config.yaml
hidden_size: 320
intermediate_size: 1280
hidden_act: "swiglu"
norm_place: "pre"
init_std_up: 0.0321
beta2: 0.95
decay_fraction: 0.618
doc_mask: true
Each number is 50 + 12 x the weight over its row's rms, rounded and kept within 0 to 99. Layers, rows and columns count from 0. The size before them is the row's rms in percent of the matrix's.

# layer 7 MLP down (transposed), 1280x320, rms 0.144, rows 156-192, columns 256-319
102:42 47 42 39 38 35 65 41 62 46 63 63 47 52 66 45 58 53 47 39 65 58 37 50 47 56 28 52 45 31 45 56 29 49 59 52 46 39 48 47 42 36 43 41 68 32 40 49 48 68 46 47 44 52 44 26 49 61 40 48 48 50 56 33
100:44 48 38 26 47 50 43 59 44 70 43 50 58 65 38 40 53 49 62 45 30 36 50 51 32 46 47 67 51 66 59 48 61 48 40 45 51 37 36 56 67 37 33 56 75 47 44 57 55 63 23 36 39 46 78 62 50 54 60 36 69 72 47 52
101:65 47 62 58 38 34 51 51 56 30 45 37 65 54 42 38 41 49 54 48 71 31 34 40 29 74 72 49 42 44 30 51 58 59 43 59 45 54 53 63 42 47 62 64 40 42 38 48 50 59 58 49 39 43 54 45 50 59 58 56 45 63 63 46
100:54 43 64 55 66 40 60 43 22 43 34 44 11 57 40 45 59 55 51 57 74 51 58 55 37 53 55 57 51 27 38 58 62 60 54 40 49 65 35 49 50 48 48 34 38 42 40 40 48 38 51 56 64 24 69 32 74 40 69 41 36 28 41 59
100:51 51 43 35 39 51 64 74 25 56 40 49 49 53 61 34 40 47 53 51 47 60 36 25 40 58 57 67 54 26 41 41 44 48 40 59 41 25 38 39 38 48 30 58 69 58 24 39 45 75 62 58 44 49 38 43 49 47 65 52 45 31 57 53
103:45 67 43 55 47 47 23 35 53 43 28 65 59 68 53 71 62 61 41 26 51 32 63 56 30 58 61 55 62 52 42 37 30 83 34 47 71 50 56 62 52 70 61 31 42 49 52 35 62 43 10 61 55 47 44 68 48 54 47 51 65 64 63 33
095:57 66 28 31 26 42 57 50 46 32 49 47 26 50 27 46 32 46 73 75 56 45 45 45 60 44 60 29 41 50 54 42 32 58 75 59 77 44 52 50 40 35 39 51 74 34 60 43 66 49 43 42 47 56 33 29 59 44 41 58 64 74 70 70
101:29 47 62 41 78 46 45 30 42 61 51 53 53 52 62 53 43 54 51 44 36 38 49 21 46 39 56 55 22 17 55 62 64 49 44 37 58 54 40 59 47 58 31 55 55 43 43 51 52 66 64 61 39 63 52 37 52 59 45 49 35 39 43 54
100:56 61 60 63 50 47 36 35 35 47 46 47 39 36 30 40 51 50 43 37 48 55 63 57 66 60 83 68 44 52 60 69 27 31 48 50 38 53 62 48 44 71 39 62 37 31 43 42 61 42 27 63 60 39 50 52 36 34 53 80 71 43 58 52
099:47 50 49 45 52 51 45 46 64 54 37 72 55 50 63 53 53 50 58 28 52 37 70 51 62 55 71 62 62 37 39 52 57 43 37 42 45 67 69 50 83 73 50 77 44 99 67 52 51 44 36 48 32 31 67 47 32 52 58 38 60 55 50 46
098:54 30 50 61 35 49 47 49 54 34 51 53 59 71 36 58 44 32 64 31 43 56 35 46 60 53 46 35 45 43 41 56 27 60 38 47 49 64 57 44 70 52 84 53 41 41 49 48 58 14 56 47 55 63 47 43 38 57 50 52 51 33 38 38
095:56 49 63 48 49 45 42 47 54 63 50 48 32 55 35 59 41 75 46 54 60 66 30 43 47 42 43 49 57 46 50 52 55 38 60 27 63 61 58 60 43 41 34 53 46 50 42 56 58 50 52 33 47 25 37 78 45 58 53 57 45 47 47 50
096:48 46 49 73 41 70 45 65 31 50 53 40 32 53 56 45 42 18 39 37 60 54 28 46 39 43 43 44 70 51 45 58 47 24 54 41 56 19 30 64 30 53 69 49 48 43 44 45 39 50 47 53 42 47 48 45 47 46 43 41 40 56 54 48
088:49 56 19 58 32 23 44 42 45 42 27 55 54 32 44 47 55 49 32 59 49 43 47 47 34 48 40 47 54 43 59 52 74 64 52 54 67 43 50 52 33 34 49 27 60 63 45 50 53 54 23 48 56 58 34 38 60 62 43 60 38 56 58 36
095:52 27 54 48 24 53 46 50 58 47 76 44 58 54 44 59 49 37 54 77 46 55 54 19 63 60 55 52 65 49 31 34 46 39 47 27 69 29 36 49 40 57 50 33 19 47 42 52 37 63 27 41 47 63 55 67 51 62 33 47 64 53 29 22
099:32 59 55 47 40 48 45 60 36 39 55 57 33 40 51 62 48 36 42 45 52 43 74 51 39 62 41 58 68 53 43 49 56 64 39 76 41 77 47 39 34 63 35 57 36 50 49 40 71 55 34 43 51 67 60 49 39 43 49 71 42 37 56 73
104:38 42 49 20 61 41 70 41 75 61 51 53 48 43 69 45 34 61 39 57 55 71 55 45 56 54 37 57 40 59 49 42 62 51 28 49 31 85 48 43 33 53 52 65 61 67 37 41 28 42 41 53 68 56 55 37 39 72 55 63 37 63 43 52
089:39 67 39 40 37 72 39 30 43 37 54 18 21 46 46 35 50 59 36 52 63 44 37 50 30 41 48 38 40 53 60 44 62 35 59 62 66 67 46 41 56 44 51 51 50 57 60 56 50 83 56 50 45 71 38 66 36 45 47 36 64 70 52 37
106:59 51 63 52 49 32 31 60 55 62 38 48 61 58 72 65 42 75 46 69 56 59 49 25 78 41 73 42 48 47 40 45 69 42 43 46 36 55 42 36 41 57 54 61 49 45 51 52 61 47 65 62 72 45 23 39 47 43 65 53 53 35 54 31
104:42 51 63 52 42 44 48 58 54 58 46 58 36 54 53 56 50 67 20 39 48 61 63 37 37 65 51 41 61 70 55 44 67 49 65 34 53 70 40 42 45 42 59 76 40 29 45 52 30 33 48 49 51 45 41 36 39 58 37 40 52 49 38 48
107:43 69 75 55 49 43 50 61 62 54 45 30 54 41 60 64 44 41 48 56 43 33 40 48 47 59 55 43 58 32 67 74 52 45 59 58 41 60 58 49 47 49 63 33 61 53 59 47 48 57 54 55 40 59 36 55 48 29 47 37 68 52 53 50
103:41 46 67 46 37 24 42 40 38 52 57 55 66 50 46 49 74 48 46 20 62 51 45 43 63 71 65 50 39 45 43 66 15 48 55 60 73 58 37 49 36 32 64 45 55 62 35 52 61 31 49 62 45 45 54 29 66 59 54 30 37 42 33 39
100:51 47 47 46 48 57 32 59 62 30 58 56 70 34 53 65 40 49 69 70 20 35 41 48 58 50 27 46 44 52 65 61 43 69 28 47 48 66 35 66 44 57 47 61 67 59 62 35 54 51 69 48 28 42 41 52 48 55 59 50 63 46 36 40
098:40 41 25 35 49 49 57 61 42 83 38 40 26 48 58 37 50 43 28 80 28 73 53 49 43 55 72 56 59 57 75 59 33 59 39 63 56 44 39 47 39 62 32 42 46 81 59 48 57 46 34 48 59 47 49 43 33 68 52 57 55 43 43 56
094:35 45 47 49 52 70 61 46 36 41 54 52 31 67 44 28 51 29 46 45 50 49 62 47 58 68 57 57 63 50 63 51 79 43 48 57 46 52 64 54 33 64 47 60 53 66 44 46 35 52 58 57 50 44 43 59 58 48 53 51 55 38 44 34
102:63 58 39 42 27 31 45 47 46 49 56 36 52 44 70 33 55 66 50 40 54 53 32 60 48 41 58 53 58 42 57 46 45 44 56 38 58 51 35 49 40 59 61 42 48 36 67 36 27 47 77 46 28 55 52 32 54 47 42 39 38 43 47 66
103:49 44 48 44 58 50 54 46 55 65 44 48 42 55 47 32 54 73 43 45 80 50 50 52 48 55 70 45 48 49 40 36 38 34 70 62 52 45 23 42 59 53 43 68 27 31 63 45 48 67 55 25 35 57 54 44 52 65 59 46 41 30 24 66
095:47 29 52 60 47 58 37 46 61 64 52 46 38 72 41 79 75 50 39 61 32 57 33 55 57 42 52 58 40 68 49 61 40 60 61 53 47 52 62 56 43 47 77 44 48 37 45 36 51 56 42 40 47 59 45 71 33 56 44 68 26 45 53 73
090:51 39 85 45 24 46 47 42 37 58 40 44 52 70 66 58 25 54 41 53 28 65 50 50 49 42 53 29 41 59 57 36 52 39 63 38 35 67 31 54 31 41 48 45 45 35 64 53 61 45 62 57 59 52 47 52 60 45 64 44 49 38 52 30
102:33 56 62 57 55 31 42 39 41 28 67 32 34 59 69 47 63 49 69 58 54 56 46 51 42 53 67 68 37 48 35 63 50 51 68 34 29 46 77 40 64 47 29 53 42 33 52 65 36 54 53 38 60 46 43 33 63 52 48 38 39 55 39 50
100:22 61 36 53 43 48 53 63 40 44 50 56 70 76 34 53 35 44 35 53 53 31 34 45 39 44 65 51 45 54 66 44 49 29 32 56 49 56 39 53 46 46 59 47 62 36 48 78 36 55 48 43 66 60 40 43 46 62 40 44 46 49 61 26
103:45 56 47 33 55 43 30 64 63 29 62 68 60 60 72 42 50 48 78 68 46 43 51 54 55 50 49 60 41 66 60 61 30 70 52 37 68 60 50 45 36 54 43 42 43 65 45 29 47 34 68 59 32 39 40 56 58 64 46 58 54 57 39 63
104:72 47 52 61 32 53 43 56 63 40 69 52 59 33 49 27 69 28 59 58 63 37 40 28 41 46 63 67 44 41 70 47 50 48 31 54 43 70 62 52 62 72 47 41 53 36 52 37 49 49 48 53 45 75 67 42 48 69 41 34 44 39 36 48
101:43 41 46 35 53 51 41 66 41 57 62 41 61 47 42 33 32 42 41 71 57 44 39 54 46 51 53 57 50 45 47 46 28 39 54 55 38 64 39 61 56 41 24 46 58 44 56 46 56 37 31 57 42 75 63 28 56 41 40 33 51 65 51 52
104:62 55 59 27 46 64 37 39 64 79 65 32 48 54 53 56 56 42 67 58 56 55 83 48 33 43 35 43 55 45 36 62 40 37 44 60 32 43 57 48 42 33 42 53 55 53 60 46 36 46 48 49 62 69 47 65 48 56 41 58 59 60 47 50
098:40 40 37 68 40 83 64 47 47 43 57 43 50 49 50 78 41 64 33 42 57 58 47 57 48 42 51 56 53 52 44 41 51 56 55 55 55 24 57 49 60 51 48 42 37 83 36 34 47 58 45 54 55 47 57 70 40 43 65 25 30 39 51 56
094:24 63 38 45 52 55 27 41 40 56 57 27 31 36 68 55 61 52 33 64 54 60 44 55 39 65 81 42 67 51 69 31 50 29 56 49 40 43 52 43 49 54 72 58 59 66 32 51 55 53 64 55 39 60 43 72 52 44 75 69 43 61 66 70
# layer 7 MLP gate, 1280x320, rms 0.145, rows 157-192, columns 256-319
101:46 59 47 28 62 44 57 56 37 52 45 41 55 62 74 12 64 56 36 40 54 54 56 46 36 22 34 59 63 57 41 46 48 38 51 54 35 51 69 35 61 87 56 59 39 35 34 57 31 59 29 39 48 51 52 48 47 34 45 67 46 32 58 33
098:46 37 42 55 50 58 49 77 56 56 57 60 44 52 42 56 45 50 62 43 42 65 43 54 36 39 56 59 55 46 55 33 69 44 53 40 49 41 57 51 41 65 45 71 55 51 36 55 34 42 83 46 45 36 42 31 60 33 64 34 78 52 57 61
097:54 35 40 59 75 40 36 43 35 44 55 31 49 52 38 68 48 50 47 60 50 49 55 70 67 56 30 55 52 36 60 63 48 64 33 67 65 61 44 40 56 61 37 46 51 56 27 40 49 77 34 79 50 47 41 67 41 46 42 53 44 54 44 37
098:51 62 35 61 24 58 52 59 42 72 40 47 55 48 29 16 43 66 48 50 39 52 49 57 45 53 50 58 44 62 43 59 54 61 50 47 49 47 65 50 48 55 48 29 48 36 47 55 51 66 75 32 64 12 37 46 56 32 55 56 54 57 55 59
101:68 54 60 56 30 47 51 50 43 59 58 56 28 59 39 61 65 78 43 67 53 61 41 36 73 30 41 68 40 43 67 48 44 57 47 50 51 54 44 43 39 70 57 49 48 49 50 41 58 38 42 36 53 69 38 39 52 37 59 56 45 61 29 62
099:58 53 68 23 49 55 58 48 57 35 54 41 56 56 48 38 17 40 38 74 48 48 58 52 53 53 63 53 58 64 63 56 57 35 45 54 72 49 29 56 56 48 49 53 39 33 69 56 44 55 49 39 48 55 50 45 60 43 37 67 45 37 52 49
102:30 63 53 50 47 55 67 39 39 45 76 41 52 46 35 70 46 52 24 49 45 50 83 60 51 46 81 35 43 44 59 62 51 53 59 55 38 71 51 62 55 68 60 70 54 41 56 61 63 62 44 74 69 67 40 61 43 33 37 36 75 39 33 58
104:62 56 46 40 41 45 47 38 44 44 61 53 84 43 50 55 46 61 35 41 35 72 49 51 30 52 47 47 73 49 37 59 50 70 51 56 69 46 56 66 46 50 72 64 47 47 53 58 48 45 57 43 51 57 40 45 80 36 45 45 47 72 35 54
098:55 56 47 58 63 55 28 55 44 29 43 42 73 46 53 51 45 68 48 46 60 65 68 58 56 41 61 42 38 52 41 35 48 36 24 49 32 57 48 61 41 66 52 54 42 59 32 59 50 43 43 45 31 23 39 34 31 49 50 55 60 52 47 54
103:66 47 73 73 37 30 38 55 41 45 84 44 48 37 39 49 39 70 56 57 50 58 33 68 46 45 47 36 40 58 69 46 30 43 58 47 63 60 34 43 56 51 47 26 70 47 65 68 68 35 27 63 65 59 51 37 62 18 44 50 59 48 42 48
098:63 54 56 64 41 54 48 42 67 60 57 31 41 62 33 43 38 70 43 35 44 65 55 41 70 57 55 50 38 42 46 65 65 37 60 73 37 58 44 35 69 53 33 64 24 49 36 43 50 48 57 54 30 58 54 55 65 48 55 39 68 45 44 52
099:57 66 40 78 41 50 47 55 54 42 43 62 51 58 49 61 55 54 30 46 55 58 63 44 30 44 59 52 41 66 51 64 67 54 37 44 46 39 34 25 55 57 45 60 57 53 67 49 51 66 49 41 65 53 47 55 73 31 51 38 30 45 38 46
096:33 34 45 44 20 38 61 25 50 50 45 55 72 53 59 52 43 43 49 55 21 35 66 53 48 51 75 41 69 63 35 67 41 56 56 59 57 53 62 58 66 39 48 61 54 35 19 40 46 41 48 57 40 49 49 72 32 33 43 51 27 50 35 53
094:46 45 59 45 61 42 17 41 44 55 40 37 56 51 54 52 50 48 47 57 44 41 66 50 58 78 42 48 44 59 42 56 63 70 49 69 53 38 64 58 55 54 58 46 50 63 48 37 48 52 46 74 72 73 49 33 41 62 49 57 62 58 58 40
096:43 56 67 61 54 38 40 52 51 23 64 39 51 38 42 66 49 43 52 49 66 40 54 52 42 70 46 60 28 54 40 52 57 57 48 65 40 68 63 43 60 65 71 46 70 51 53 33 66 51 72 35 48 38 52 68 48 50 65 68 54 60 45 49
107:78 54 41 46 30 33 39 47 63 50 60 44 44 39 39 43 71 56 25 29 58 60 83 54 50 57 49 46 47 51 74 68 55 62 27 71 42 56 68 52 60 43 68 49 67 50 40 35 58 69 66 44 58 36 24 55 27 46 37 53 52 48 38 50
083:47 50 58 45 80 33 28 61 39 42 55 55 39 61 72 54 40 42 74 66 45 56 43 61 52 53 70 40 43 64 44 52 50 59 39 53 34 44 45 63 30 54 59 49 36 41 47 54 39 53 46 39 53 52 51 37 45 44 49 34 56 57 36 28
106:72 67 45 65 48 47 55 51 21 45 53 48 45 38 57 38 72 44 49 39 41 68 64 66 63 51 55 47 29 52 51 61 61 64 59 75 60 66 46 55 22 71 66 33 66 44 66 50 72 32 37 48 54 51 35 40 49 42 67 58 62 40 60 55
103:52 41 55 50 41 30 57 70 37 46 51 42 78 50 53 62 19 49 69 53 55 35 42 60 46 40 48 66 34 50 29 65 48 28 43 55 45 52 56 41 42 42 57 53 55 47 29 40 45 45 60 66 70 38 32 58 57 59 62 57 43 37 32 39
106:51 58 52 42 42 30 44 44 52 45 66 60 60 56 43 53 58 57 59 36 62 33 55 40 38 35 35 69 22 70 52 33 42 54 46 62 46 23 48 32 61 55 55 71 69 61 53 47 42 65 53 40 37 54 59 50 63 53 71 50 38 58 52 52
103:41 49 54 58 61 63 41 62 48 58 66 49 43 40 46 64 51 43 47 36 51 65 49 24 52 43 33 39 31 43 39 47 65 45 35 61 42 50 51 33 52 70 49 62 56 62 51 66 48 48 48 37 39 45 38 59 71 48 51 43 45 43 50 65
098:46 30 51 64 28 54 53 52 40 32 00 56 36 51 56 36 48 27 40 60 55 43 47 56 40 37 52 56 71 47 51 46 58 64 25 61 52 47 50 57 27 61 58 59 48 69 46 58 59 59 32 34 47 34 60 52 51 54 63 59 29 50 58 57
099:70 59 47 21 22 62 72 42 59 57 40 33 73 54 70 52 62 35 50 44 38 43 43 63 46 27 51 47 45 41 29 41 56 38 46 56 55 63 60 53 44 35 50 33 60 49 46 59 71 29 64 31 49 43 57 50 45 68 46 66 49 49 38 70
092:49 33 64 50 59 40 54 57 40 65 56 69 43 38 46 43 50 55 68 56 55 53 70 51 34 44 67 60 52 35 30 34 46 68 66 51 47 35 48 61 44 57 51 54 40 45 68 68 56 40 76 24 70 39 74 55 50 49 53 58 54 54 67 45
091:68 68 57 58 50 55 55 49 47 52 66 54 39 64 50 56 51 56 38 43 28 40 52 62 35 65 48 54 62 43 33 49 48 28 27 63 37 33 39 58 47 52 48 55 51 46 59 54 47 57 63 46 51 56 57 47 65 47 49 67 33 64 84 62
108:52 45 51 32 55 39 48 55 52 44 71 48 35 55 62 34 21 65 40 54 49 54 58 75 54 64 55 62 41 77 46 57 48 38 55 51 59 49 42 61 56 52 38 56 52 59 75 46 59 40 59 33 58 50 58 37 21 45 93 53 48 44 58 39
099:61 51 49 57 55 40 27 61 69 52 44 40 57 54 40 63 50 56 55 71 53 61 57 47 62 57 50 66 58 52 52 48 58 52 46 23 46 50 59 48 68 62 56 47 43 71 41 30 57 48 39 43 47 48 60 43 63 38 40 65 38 79 66 58
097:63 35 40 59 45 37 52 61 64 46 55 45 39 47 52 45 28 52 49 56 48 50 66 41 38 59 50 55 35 26 51 56 36 40 61 40 65 49 36 72 39 71 50 57 45 50 39 68 45 65 38 35 25 61 58 37 37 44 65 43 58 55 58 47
097:51 42 61 45 31 60 55 57 47 52 60 43 57 53 34 56 63 52 33 41 52 23 50 67 48 43 43 34 60 45 58 23 39 43 46 62 61 56 47 73 73 35 55 51 39 67 67 69 61 55 49 61 53 39 60 51 33 56 51 62 55 60 56 39
096:41 33 37 42 41 42 44 65 30 63 60 56 63 40 46 55 49 56 39 52 41 47 47 50 55 48 47 29 54 62 45 28 38 31 38 47 31 35 38 49 36 28 52 50 21 37 47 22 58 46 45 57 58 58 39 37 44 56 50 28 64 57 36 56
103:34 36 52 28 61 34 32 50 56 64 58 48 50 35 26 44 65 41 45 26 74 35 37 55 40 52 43 61 42 50 55 60 52 49 36 50 53 36 71 36 44 41 61 63 52 39 49 61 71 60 47 57 47 25 38 60 39 44 33 71 58 59 55 54
102:60 66 47 42 58 61 59 55 37 45 43 49 51 47 47 61 23 47 40 54 42 50 79 59 40 68 42 44 58 35 52 52 43 40 50 52 51 41 48 43 49 48 39 50 62 69 56 64 44 50 26 48 48 37 30 48 49 59 59 42 57 42 49 78
101:53 34 37 48 40 57 29 54 65 52 34 58 57 68 19 63 45 80 52 52 52 63 51 39 47 41 43 44 53 50 41 64 58 43 70 34 54 61 43 44 38 64 53 32 37 36 30 49 43 67 33 64 44 51 51 56 63 64 69 62 51 64 52 51
108:38 30 49 62 64 52 62 59 51 39 19 65 53 77 45 53 50 35 51 73 50 55 47 70 34 48 26 56 37 44 58 42 18 53 42 45 36 37 54 43 66 60 67 36 51 53 43 60 40 52 50 43 65 43 45 33 41 32 30 43 46 56 42 61
101:44 54 57 69 55 38 47 29 64 42 42 55 72 65 34 68 55 15 38 30 52 55 43 73 40 33 56 40 46 51 62 47 51 39 47 51 46 40 54 47 56 40 47 36 50 52 59 59 62 53 39 53 56 38 47 32 50 61 59 43 34 57 71 57
091:44 42 44 35 39 49 59 45 76 52 25 46 38 41 35 49 43 57 41 49 64 51 38 58 19 47 32 54 39 49 53 61 60 44 44 51 65 43 44 68 54 63 56 61 51 56 43 32 48 53 45 47 58 42 42 52 27 47 44 42 52 38 39 46
# layer 7 MLP up, 1280x320, rms 0.147, rows 157-192, columns 256-319
105:40 49 51 55 50 30 46 63 52 67 55 35 44 29 67 43 54 54 58 67 36 52 77 44 55 36 53 66 31 55 47 61 44 27 40 62 57 45 30 52 54 68 44 60 18 30 31 59 53 54 19 33 53 53 63 17 63 37 63 35 72 41 36 38
097:39 48 72 62 75 62 46 44 52 31 59 34 41 39 45 56 48 64 55 62 36 53 59 52 45 54 42 61 34 52 52 49 79 55 48 45 54 39 45 57 46 60 23 48 37 55 76 66 45 57 52 55 42 55 53 46 52 36 44 57 43 71 56 37
101:22 54 52 59 38 40 65 52 37 61 65 56 52 52 56 52 44 41 68 37 28 50 61 56 08 35 54 59 41 58 66 52 40 43 69 46 40 70 63 30 41 68 39 61 33 40 53 28 47 47 30 47 39 56 68 43 26 67 45 40 52 57 56 60
099:62 51 53 55 23 56 62 51 41 52 49 59 56 55 57 58 33 27 65 60 42 46 50 44 60 46 60 31 66 46 48 73 44 69 52 29 49 44 70 43 59 43 55 55 61 53 42 55 49 62 57 54 73 61 48 60 55 38 44 51 53 55 48 59
107:41 53 62 56 31 53 58 32 41 74 50 45 58 46 62 50 61 60 47 56 40 47 58 67 37 27 62 57 57 69 58 46 51 43 46 39 46 56 43 37 43 55 56 53 64 47 53 56 67 36 52 32 46 63 49 73 44 63 43 48 63 65 48 45
096:59 63 66 35 61 17 44 40 27 47 73 62 46 62 42 52 59 45 54 56 43 47 40 60 50 47 73 57 38 42 41 57 40 33 51 50 40 47 53 39 61 47 64 53 60 38 62 65 59 44 40 33 68 77 47 38 75 44 50 54 37 55 39 60
099:64 52 60 28 49 40 64 39 70 51 44 70 54 40 54 31 55 52 54 23 47 64 33 54 47 39 42 57 54 47 33 37 55 89 66 45 23 53 45 44 27 43 43 59 79 41 60 64 45 47 65 48 38 54 58 48 51 35 24 56 57 55 44 36
100:52 29 69 38 32 42 45 45 62 41 54 46 20 29 70 54 36 65 45 63 57 57 56 43 55 60 64 59 34 52 49 57 57 45 35 58 30 53 60 41 37 64 42 33 66 30 67 50 56 40 46 36 58 65 57 52 52 45 43 64 58 66 20 31
102:52 28 46 55 30 50 25 33 67 49 35 56 32 76 44 46 44 33 50 33 39 50 48 54 34 54 39 41 13 39 55 50 55 58 52 41 68 45 43 57 64 38 36 43 78 63 36 42 50 57 71 48 63 37 85 45 75 36 56 51 53 53 34 63
104:54 48 41 52 57 39 61 17 51 50 45 57 44 42 63 45 39 54 60 41 51 29 56 68 40 50 44 84 79 58 51 39 63 59 61 45 51 57 77 54 47 58 66 30 63 40 41 56 54 60 68 54 61 50 47 39 54 45 35 49 54 71 48 65
097:42 70 51 39 43 51 35 41 57 48 48 53 37 47 50 54 42 37 55 66 38 64 46 28 50 47 69 64 42 40 53 51 34 41 50 43 51 34 36 65 47 59 45 59 60 46 52 56 40 50 52 65 49 23 48 40 68 49 51 45 43 48 62 42
100:50 72 61 41 50 44 43 48 70 67 44 49 55 51 61 20 56 41 51 67 48 43 64 57 51 29 38 35 61 32 31 57 40 44 41 55 66 18 48 35 47 62 47 54 60 68 52 51 45 57 60 53 51 52 43 68 46 62 38 37 32 51 45 44
094:28 60 53 54 46 62 39 61 44 31 29 46 56 57 72 27 31 45 73 54 57 23 62 50 23 59 46 39 66 48 33 47 36 57 52 63 72 48 54 56 37 49 64 54 24 40 34 56 38 28 44 57 36 70 62 49 46 40 48 28 43 51 39 56
098:57 47 38 44 58 42 52 34 49 88 55 66 50 48 39 49 60 49 59 54 64 40 55 52 59 54 48 40 47 45 62 31 53 68 55 66 35 43 50 11 57 55 36 52 44 59 51 48 49 34 44 48 59 28 26 37 27 36 57 42 55 42 67 53
098:36 45 57 42 29 58 57 33 39 69 53 38 41 53 49 42 72 47 42 45 58 62 55 29 34 58 49 37 54 41 53 88 39 50 32 46 58 59 65 56 65 31 56 70 39 53 62 57 50 39 63 56 71 40 46 42 64 33 50 61 38 41 50 43
104:63 48 70 42 28 33 54 38 59 41 56 64 41 55 63 47 50 58 23 50 42 38 50 50 54 47 75 52 42 47 45 61 62 53 48 49 44 62 46 57 55 32 54 53 71 50 46 55 47 71 47 53 72 41 63 70 43 65 64 54 52 66 56 64
090:32 53 64 43 47 55 50 57 43 40 46 58 44 50 61 45 43 61 61 51 66 54 35 49 66 58 77 45 49 40 44 66 56 38 28 62 76 49 48 71 59 50 61 62 37 39 42 59 38 65 52 37 32 24 44 55 49 52 40 49 57 49 55 48
108:54 71 51 58 41 43 61 48 61 65 53 55 74 30 56 69 59 40 35 52 75 59 41 24 61 56 67 56 76 51 47 55 65 54 50 39 54 68 41 32 52 63 49 53 52 52 31 41 39 40 56 83 35 47 49 68 45 42 68 51 51 41 41 33
105:49 47 34 49 31 39 60 46 33 43 44 47 60 54 43 37 60 55 56 47 55 60 62 43 50 69 56 59 46 55 22 48 61 54 44 42 48 89 67 59 49 40 67 58 48 35 49 34 42 59 42 35 45 59 64 43 46 36 60 67 61 42 53 67
110:33 48 51 48 66 65 46 52 79 52 47 41 54 42 52 38 47 30 48 46 38 57 42 66 75 37 47 65 75 54 77 39 42 42 28 40 45 73 50 47 44 52 59 29 63 47 56 66 51 49 65 44 49 48 24 35 24 50 51 55 35 57 28 45
103:41 52 34 91 32 43 30 43 38 43 49 56 57 44 50 63 41 19 38 40 37 85 51 64 72 61 50 62 42 37 54 49 50 64 54 61 37 56 43 37 62 52 45 46 51 52 69 53 50 53 52 70 56 50 14 56 46 60 72 30 57 40 41 59
101:49 52 43 43 40 34 48 62 42 53 40 38 63 51 39 55 45 43 55 67 63 48 71 42 33 39 31 50 52 48 70 35 69 48 62 35 21 45 26 40 46 48 56 59 37 46 53 82 57 40 18 63 53 65 52 39 37 43 64 37 48 48 62 40
099:55 49 22 56 52 36 62 65 55 70 37 52 59 53 53 31 47 64 30 57 40 55 64 51 45 50 48 65 64 53 62 47 48 55 39 78 63 15 26 61 45 65 58 56 63 71 56 46 50 51 48 50 63 49 70 55 43 37 56 60 50 41 68 36
095:77 74 52 36 64 33 45 50 46 48 54 68 54 38 79 39 45 62 53 51 57 31 65 57 47 45 68 53 42 50 58 53 32 30 56 46 64 58 59 55 43 50 57 38 37 57 48 27 47 51 60 35 49 43 57 39 40 49 57 64 44 45 49 61
095:67 33 46 58 40 48 48 44 33 49 67 56 53 29 55 43 61 53 60 34 61 62 46 49 41 53 39 30 33 44 51 50 54 62 27 57 52 85 75 41 58 52 58 51 31 43 52 48 56 53 52 49 54 47 40 32 58 59 61 50 40 44 49 57
105:34 30 43 57 59 53 50 65 46 52 56 36 49 63 66 47 65 63 58 42 77 66 63 71 61 54 56 53 19 58 29 46 43 43 31 29 64 48 51 44 34 52 64 60 49 54 44 30 31 54 55 45 63 35 35 57 60 36 52 47 51 58 42 61
095:59 48 54 41 45 59 43 49 54 48 52 58 56 56 34 38 64 58 55 57 55 46 39 26 45 31 46 70 58 33 55 50 45 62 56 34 40 42 46 61 57 42 50 57 49 36 38 54 56 43 53 45 48 46 38 43 58 68 81 31 58 60 47 58
095:57 19 56 53 53 52 26 58 65 77 51 49 50 60 72 51 41 27 54 65 42 44 35 38 54 67 83 60 42 63 40 32 58 32 35 41 69 65 53 64 34 70 65 31 50 43 35 51 36 41 57 58 44 47 53 53 51 55 50 32 52 67 56 49
097:47 36 50 47 50 40 66 63 62 67 66 40 39 33 73 63 51 46 45 49 25 21 55 34 67 43 49 49 39 41 48 43 40 43 37 34 54 31 40 32 65 42 48 29 40 66 48 68 50 51 36 46 60 40 68 49 43 47 54 40 48 50 33 51
098:42 45 36 59 46 47 72 37 49 58 51 49 48 64 48 38 24 57 41 68 52 41 63 35 75 54 71 37 39 45 66 49 51 57 49 57 52 79 41 56 75 34 80 39 41 60 71 33 67 59 26 62 71 77 43 31 35 57 47 38 38 33 45 51
103:47 41 59 56 46 44 49 57 63 43 73 45 34 57 47 30 65 51 44 60 51 47 42 62 47 64 39 45 56 48 41 46 46 70 46 49 45 53 40 60 60 71 42 53 55 55 78 47 62 57 52 52 46 35 55 59 51 44 56 30 59 36 57 52
103:42 54 65 45 41 68 55 59 34 52 37 58 55 38 44 38 69 30 41 63 51 33 61 51 47 56 70 33 33 51 60 51 39 44 43 62 44 42 58 29 48 47 45 39 48 54 54 33 48 46 84 44 63 36 27 53 61 60 52 41 29 40 40 49
105:37 42 51 47 63 53 33 59 44 54 41 57 49 41 59 48 49 65 41 57 55 56 51 66 65 47 31 53 46 73 65 56 37 44 38 43 58 60 48 45 64 53 62 25 45 52 39 61 48 62 47 60 51 59 55 50 66 53 53 70 36 59 43 36
104:57 73 61 25 66 34 62 52 40 46 50 38 66 58 72 51 36 57 66 66 60 65 56 32 31 33 49 72 62 39 29 57 28 70 54 56 52 92 57 41 30 43 46 71 40 54 55 43 59 38 27 43 44 43 61 58 45 58 58 51 64 61 36 52
097:25 75 64 68 75 49 61 45 50 68 51 60 53 42 34 49 71 54 57 32 50 51 51 36 60 32 59 50 30 56 56 48 56 35 66 45 61 44 60 40 62 59 48 29 43 46 56 53 58 50 62 41 46 39 66 37 58 67 43 36 67 52 42 40
091:54 45 46 51 38 58 51 51 59 41 52 36 44 47 41 54 38 47 49 62 52 43 68 56 36 39 40 37 52 65 63 46 68 74 49 63 54 63 47 39 56 30 51 55 59 50 41 55 50 63 62 70 58 34 53 47 59 46 44 50 39 26 43 78